Part of a small language model's weights: 13.5M parameters, 199M tokens.
Each number is 128 + 32 x the weight over its row's rms, rounded and kept within 0 to 255. Layers, rows and columns count from 0. Numbers have three digits each. The size before them is the row's rms in percent of the matrix's.

# layer 2 attention output (transposed), 256x224, rms 0.0877, rows 31-50,95-113, columns 0-111
094:151080157098117125101154103129124157064127140103132096123108130089109106080080083122116141087131141143170069170118171170055097161119124161151152091109146152143113074200105118128132116112116163143140141123131126164097095151119143193092074159070151106114114129170144153087111165130075185089146173177138128161086177159100134166180139116158
104:158136100140112136178109096125164124122193058093104130143138114105145141167098097079140216155133079138150080115145150178066127138100134155055111137127098146171156157133125217117150092182133088095149117118145151158093119128134175125117127123140140137149131121127127133154153169183129114141099159183169083106093153204128161147163118141124
095:126108116147155196092202130139125164069102118178147089129136145153115155136116071119085157197191140145174143122099112088218108121105104141166131096173149136150135112107120108171159114149142153121139141127169077138115166095126181103086160111128147144161109065076126135157085117165145089153148139153176130120105147143099117130130124108147
101:180123145164136142116098134168114065153126154145146113160104120132147123091169122161147064095069142117139068069131140120160100165094053071094156073108091073129119146107192123109102152125084153170130135094167154176108115113122134134099139127140094134109114116122110124112112064116152096099106195143154175081143089209155176171147125136097
105:088172101160119128139124138136114147133124086188088143142103115162111114131141133139079102169150151141135130079144126128100207112137130126112179121156167133131085147126144160174123093090104085137089094093122133113147127155099081154077099136163097135165134105083119155141161073085122168177109117169072106149143138154181128151106169119133
101:117086136105171177111088100145147103153180116099187116099153160122160130126158111124138137122179184135112103111108166132121158166101164163091153093114188162164106094067140138108127132171124135106115077083083099130081181073157189183150069095153128169103128092177114116096110114099167079172160130098150140159107077132120167082142149138095
105:155110140097125159156183143139139135191143109164101144134148075130144103126139133143107178147132169126078132117104133091131090119142069090162100082126151171192145119105159099108116163118154121132115119143142144092112117127128121083145073165089145111175070112147164197096116106120106108152072151097183084149067151109144151178129108099107
101:092102152131109128098173161114115092106107082166156129117069145082086111117109128082120134134161192145185157160110145149087139175068107126151151102133152123107125155156155151108129083151153136121035136080127139125109126090142140145155144152160114105150153157134153115090116107139116137118093068152061129165081120094115138128119176125184
094:117194054151097087151134161123091159182141180129144091123124161126163151079103064133088109129152126146140127062115140158111146143150145100199164163122099079148127138096153138183177066112122140112152165142078125102095092115155106090147116104126104188105114090147140157171127200156089139111167105128110178097153163125170107153115181123105
110:096102124083157168151063117131160125080160190206054148165124169142114125144122085133115131158123134116128174097120169123159083165140134136089121128114121091113140145205150092153123128162145142094137128121055044090109122162109100195103092106164166130138069142089111128063151131153098124152143061153034122154113156152168187182184135096149
098:050133178106152095093079094153060185120148158154102110092163112114127139132187131125149104102121136086135107126147180140085166134146124100164181124129116164109159170142087142152157135147094116067133105158079096144095083130144125143130107190086163104059087180141118103117147128153093097072189128176106110158076145135100119153184164059144
088:166175096163104118174097137116160166127126145090156224156131118148159126104109146104075126118084113114083059102162142148161105129175189132160099175121153144133106093125147163125076190105104117086133085124101160189092120118160152126093149141120158145110102056153102085100146135164137163090170063128149121168124133175118164123161061136157
103:137128115154143184117161058164080160099118100098132113136127152130132107120137114207100170133102164144107145152153106116140132108112184106049141089163077134097190119067129124150140137147111148140133151139114139173185092124167159145087148131101091095135144063121107150105106119127149152104085100148167110095125081106131167141092140085104
110:100136131105095150081115110111077185094128098148155184150132097141058098042139156156142093158135129143148182167110100124100159080146133105114082123135118158098116139116113124197093192093109069090128124155135135067164032125160125087156088137134122104182184083143125172107185087144154098115094088113148162145131104136123134115074135171103
111:118206109125159129161064136131153135136154135159142127106127044088158129145074139112125175131104106156102145123068098194109096135115118158112158163130170207186099103123147136146119139044106151125199140087071175064061152089072165127126171121131127096131105171126109101158093095144104166141098142157162179120097137108182107104078155151116
100:151110124127130117146211148132155152086056166076140078109134135098175086091127180146118177128159086140093104159080101137157145149075120117124143132099174141116097136147118152165151137123111119145127112192132113106154147135155123160139146144173164125107132121108150113140075109141163144165094163140125092141117118127103064144159157124205
091:108141124125135138149159123124154123153140111116103139118115158128156112098089118133096100182121097117123146082137133094178104098149106172155111141135131069080103144151134199149147134143140126089089141065115100144129135174161168165113088126085106121147130130143106158054021067133094106102135103124190097066138129190157100119071108108110
098:151149091142183131159101158044173103121174137186126157119153125107160158120045110143092118120127090114137155140105139126116111129103173125074148144084059206143127099150091152114101115090067120133170185135146102135085190122139117154078139136142098100109144129183167123097114115122089150119124062133092102078108183117115111146129143107104
100:115111118098183159155108107096143147136113123156105116172169190130151147162089151177136159107153136114173108127141116108095131162186097129141132162135107111140166119203110129144109172128140134099165127088144105114104166100174150148132078196111153125121104089160121099092129158136167094172137128086093057156072170173148155134152134176119
096:113122100126104143156141125092179081086112158098122125162120120130180112072125089116179129174113112173193128180151182197158094158189135119130133125105092111158111121145125079132066136135187125153136170083094132155213165159134117139100120072120174129075176118137105094129107123182163141117172095168108133155099146164099154165133160167118
098:131181160066151149187071156121184145179120195165130104063104102131085145161202128116117118123076111143123153049160091129167141114182101049098123109115087114124111122097205110111147125152138128112111128146187172111157111112123081074140137139150132160197105158128163110111153093137083078133134141061103090118098160120167120100111171069128
094:131090179128158142119134122057092122101039106088120127125093126156153113096181176148147074138097178146209070105080146110086138127166099111155138122065153121124143070089147101101124139074134150165116128109102087158158125123110094121148115097113112152147137136138169119196114124099125092134106094086064092133131120115128064117125109110109
094:120145112132114094190097163137145162158154123112108152133125145199117116112054171109115104117085152164096123078085151127077133179191101153141099118118072144170201105154130115068109087122128091163105099170081157137140155108105104182118132045141102110121118134196103120115211160115090126170120112108101076118108095119136153158102161098096
097:103141162114101138125149163109114129176195117119145130086121138153134108148128155131082126164088095112102153140149175111113172121120120132181118229143189176081146102177094090136121048118107163115136145121092074172140095125183106128150068144100152091133197023123163171118138190132122158149070095143105133119088128113125116127065144144095
088:143063139097055129174145100121118143098176128092166126150169124091155122132119117142133192157118099130138058113056088157109083151149129149122168133148164150113163158161111117108135117105092081103138201150179142164052108098174127103115107140090149147141137193166151118113107171123136064110105109131188143088185136130049176080170097147156
099:140115123155088122174124160101147144081076191178075134177099097145087135133128144134119080136081026124150077132120101135115116116147102148117097127089106120099168112166155131090129084109119134161139116158174129110177102108086148154111185187058102132096161148182152156128193094187119148147078132141091120113145167112111138147116081163158
095:087154106167162121127133070123120137048082159097184071131131159125117083134080094114159093159093119087122139128139084161090147129158108089080139144178157150148134132093129181090130075119171107138098126146057087084110146139106183145079131119130098129179175134150153117088159144169151122129170137120101144159142117176198100121089168172117
095:131140164156105164164107114129128121097121148101117144155126169100160132161162083094118158126149098119136093146082123101163138142153108164109141168138111129124130150110081117096127158123169075120143090149169104049143123169071208150123105122103128189160065131100168135156133153106124188196135178144239110077173083189109105128088101168108
096:162092130089191153142114085125106096109147122106135154181155130154071131117120154105168121126066102171062136147161172092127139070077130127096086121135180167110150168142152142062116134119119133105088171157209140117136122174155137185114182127127197121123128155127135097127065099125180137156167073126164039088065122152135153131092087111162
101:163141121159114065098177137088130097111113093118159154117105200139148170144167185126115156067134153160149054166070079170126169104149158094159151121128106181143103103156104125129168146129135120094147136118139207142125168153146126145121155091124044197128131101113116174129101166126138161121125205136170098086125177125146112098093130156174
099:182094103100123104095153172123109092140112198143090151146081144108069128112059153098119075156122165135143164126117146105153117139138170113081129144131113130124122060115147154096118164086128168199117119096152159128161106112071135134146170026174087132179118114078128134100081116061128171118061102115195182118122126136112093094093123169120
099:094097166151098160066179152093128073139110083095094078135094146132113136192125112200146172124175152113169166115089117167068200136131138142155127076131058081096102131077154084109163099156209076168157125105147098094153155162113083119144161115134109108166086134090120226123131150129105151140137145102090136071125074125156105124090080139090
094:133109138141168148100101166138164095119105142144136118121149114082111171139117136061130086156169106111111157101108106069103108122148111139112125107140159129125144122161085115124105160151090066140132142123125119073080159112157157153153032134169113197115112129130064115155153104155120100112137078065107183154152120113127100082091172161176
091:216142176141158146165172095109109111122100142086115122107116157128194157186125122145094127174210123122119061110105145136170139163115141108126141098107133117123149159116187104074154133153141156160114091114147139154096149148089147102118158174210131208109070104137089120141127153104163194154095152174148158077113134118151169167121162118162
097:115066133191064091113142166105114097104074161128083154141091200068096135110152127121171123114166168128158103151175096121107140100121111123123063053176130075109154151087103115106095114168118123088126125110164058172137149173202093098159081177081076160126172092086162174122205122148132148136177080111068143137092094115134156186174083125148
096:135118084185168155149113088095118115153209099127127133139161169148131130165095081098105159208147130122097125128123118123097141121147130120137160061111107093159207147087109122124138145149149116138150145129197154120129101073078045069139109099097076169072086120152154163194132103137117117150150104126156129141169084093182155132103111093123
098:116177141163153126134176121112113133099100082120059125120134122102105092121215116120116122157121139144160114154167104217103159152141132098102166081141124165130179124128145060086137147098118069123119124112198165189184122099111088093113139136128154127177171169160127097176172164107183125137104162161134117159119092074116164115160120152172
091:090207147210076100126145100157099141163144125062178104126128094137135164113217151109139104142151109146149093085151085152124147149158070125137139095132206064071065130115126141132159117130131137128138160137153132127168129104145116158185158125083172122117132140106166153143099130106122155153064152108104113166185110120168148106104082156085
097:159073123152080142126119121149111102095166123172118093067146134145146153121170105095159109138131139137043146161137142128133121129093193173111129101079135105115142150035145160114140147155137176159093157097073079140128086138127165126139174089122132129101110145095117169188095114091104114122122145093140158122163162049051094105117149071144
# layer 2 attention value, 128x224, rms 0.0444, rows 32-50, columns 0-111
104:101131121141139135127095203100151150124146216082183163134134154187142126119094119166093095174145094145137176148097102101136117152132128153111126136180135108148128063133132126106161153089081134151080111147132128112154123112072095130093178150129152127132104103142105135135124077063129119107145132098158154146148067092140079126080118102100
092:110160166135114150158141086081149131109109067116128130105175170102146076110131140179205129141112131156107164072127102102181162097134153103112165083127169121142152131088091122089084132108092089166132172119153152103140096133155083134148080131089135144122112111151142143140098123071087137100109110097074113121087109064092137117165115089141
100:111148085110061174142140120122095127124129102208167127127146074110112140161164122151133173154144069148103148116103117198109152117137152140143160142133119141149143145133086134129087149113176125173114157168158107145179162095134097171152059035121150132106107151137114156116063111120076167157120079150080112149140130125096092066142129183132
098:125111121155107148104140150149150133123083118094153161120139150066129072139159118107138123123192172099059112136205115111128126177091137139136130113132114158104112132147148132097132151164119121139222160085132140167064071162113123161114123127049120078127085123171110181070191171120151145133164097139112154122171162164110144096098105061154
100:166096132145122100103134081145127149216092119140098106185192155093124157130114152122149151150148115129236112143105050154084133110161163123152131078149160104123177130108156162141129159058152106154113145151135175105179130106129161104144110176102117111119119156132118200092198110166151136134119121125095101095100127145112086129143106155096
102:147135110165122115096120101149102184110090081079157112111153134103129155167124109107162118095155165115142127131125192112129124122130165175161063057062136144141107147113136140104130154149113176121142078084152158098183096208151093063176144137132111144124117100155180084113086173133168117102117147121101155109144134156104097123156168134126
104:104126143075131100133146129110199139170144132103101129067140139133103144171166111138133139148100123135082138118184141146154138132117131150122079148127069118097193091083074144169085142115149148111227169155122115141140115127136139121152072143084103103084165097166034135169153212131090116106111130052121160122089146099109074059165077084157
096:126131173098086141123125131119137125172174118041113095059069121065053061096150117071128111108132153112147150138134128159084109173111139170087170148138143150094090162149148168137148195110140141142121130190125163146037102094095078194167143053108180104110085123155105115162147139208098207150116117050131118148151100094095132117101110159095
118:149160207116131130148126135179120110140112139120121084118086144147082116073112113144119077068077114142148136176163149146072168118081092129118123049205148113158131126105089178131138066117156113153111124180140126151127120114136145109117182123110095184125168077171109159150142138091076119054099171109105192079136140113097169093121165120146
106:164165201149148149121092166149129138105180136125096110103165143137155107167074062139114133118134074123183126161155086130056067091149103158065201088177190101117136118137146080142183150129207125140159171149120111135115181170132151177160129085145156120097173125157125115144107177100109120146144102115120163092155108128139122119117120164134
104:119157122094164132098103149142093133149144158137158072097053155105163162169156111147136124121159085092139115217163134171090149128107099185133130093165139107142137159119076131152104108060130113159081094163101111134123122075087146107117215170131114130132200164133089163083069155096137078149110183175124102116125126068154183143132215139102
102:133148058150054118149112164161107113151146111109142170131163120103130122170104150115122117104124144159108170062096163113107101137120087143146105150110164144152133120172170143081091120167128120124156066135124125125122165078143149102152136123181124149109206105156153135129132162148098102137149122103153139138098145139104120177194111151070
103:146109141116114125130125198113155095184125125116125132078076120077134153164119162089181135074065176121098065173176150047099127139163163065131099161132100122066091132072143108090160130087173113153161097116155132125176200189144086091131141132099075145143126171101136133115107093150099094130105104130144118144108144155092105197201110106119
113:135138019170144094094057133124062112124153153130177091171093120166123179133139136157118120125101169133155144147156139123116121132089173116125098184111105145110164162126164139186161125097190189175081143165142129119143147110139078133119183172153134178107134100150137130115111151127163113155190158088105085166192158138082120116188104124049
103:088193166062108160070121103138101147134140105125153154121153185141138117123178124112136115083087121130128112169151135140096098098179088098113106116137190172143144127086143080159155085158101168131121150154151118121105118105145126138102155121159152144123184131102103138181140170129108069095085116121150088073134115129181083126134168085176
101:109128092155131128090123131102161102166123167146162097138070139112110187112184197154143138091114133172069074195028145072111109148106169080111180095146111167167119162091137130081114074105186168103148152186173108092114111123152109117077151169105158152080110138215146179104157149180140125161078120127097138142131148123051109133185102120090
102:105093134111145144115124151147154121106120182122093086119120085187051092141167120149164198177108158109095110184153119203108160070107108132169150128167155107088087180127117137099106202127122175167110104165074075099165078131151154104109162081207165097082112143129102180093150127073169133133137174201116148138107119174146168149122115145130
104:094139134112116119170137154118155127131062141128098197127119036155203098105143059081042150136129168076099103078149114146095063077132158113142168135155167123118109095115145082141180123125107158141156123126160164165110077194065166121091148075145060079176114146135101174103149134127106121146198118142090145129125058046141157126056147069102
097:128124134114164155092131151113093154112143131130056118147035156166181067143132098155134134154160139162088138153124140160079129101141106087127139177111158129069136115106108113133121141144082149146140107199110118135072072143105165179092129109138108100151121153102133161154095167111081142104136135052125159122163134072170048043115126170142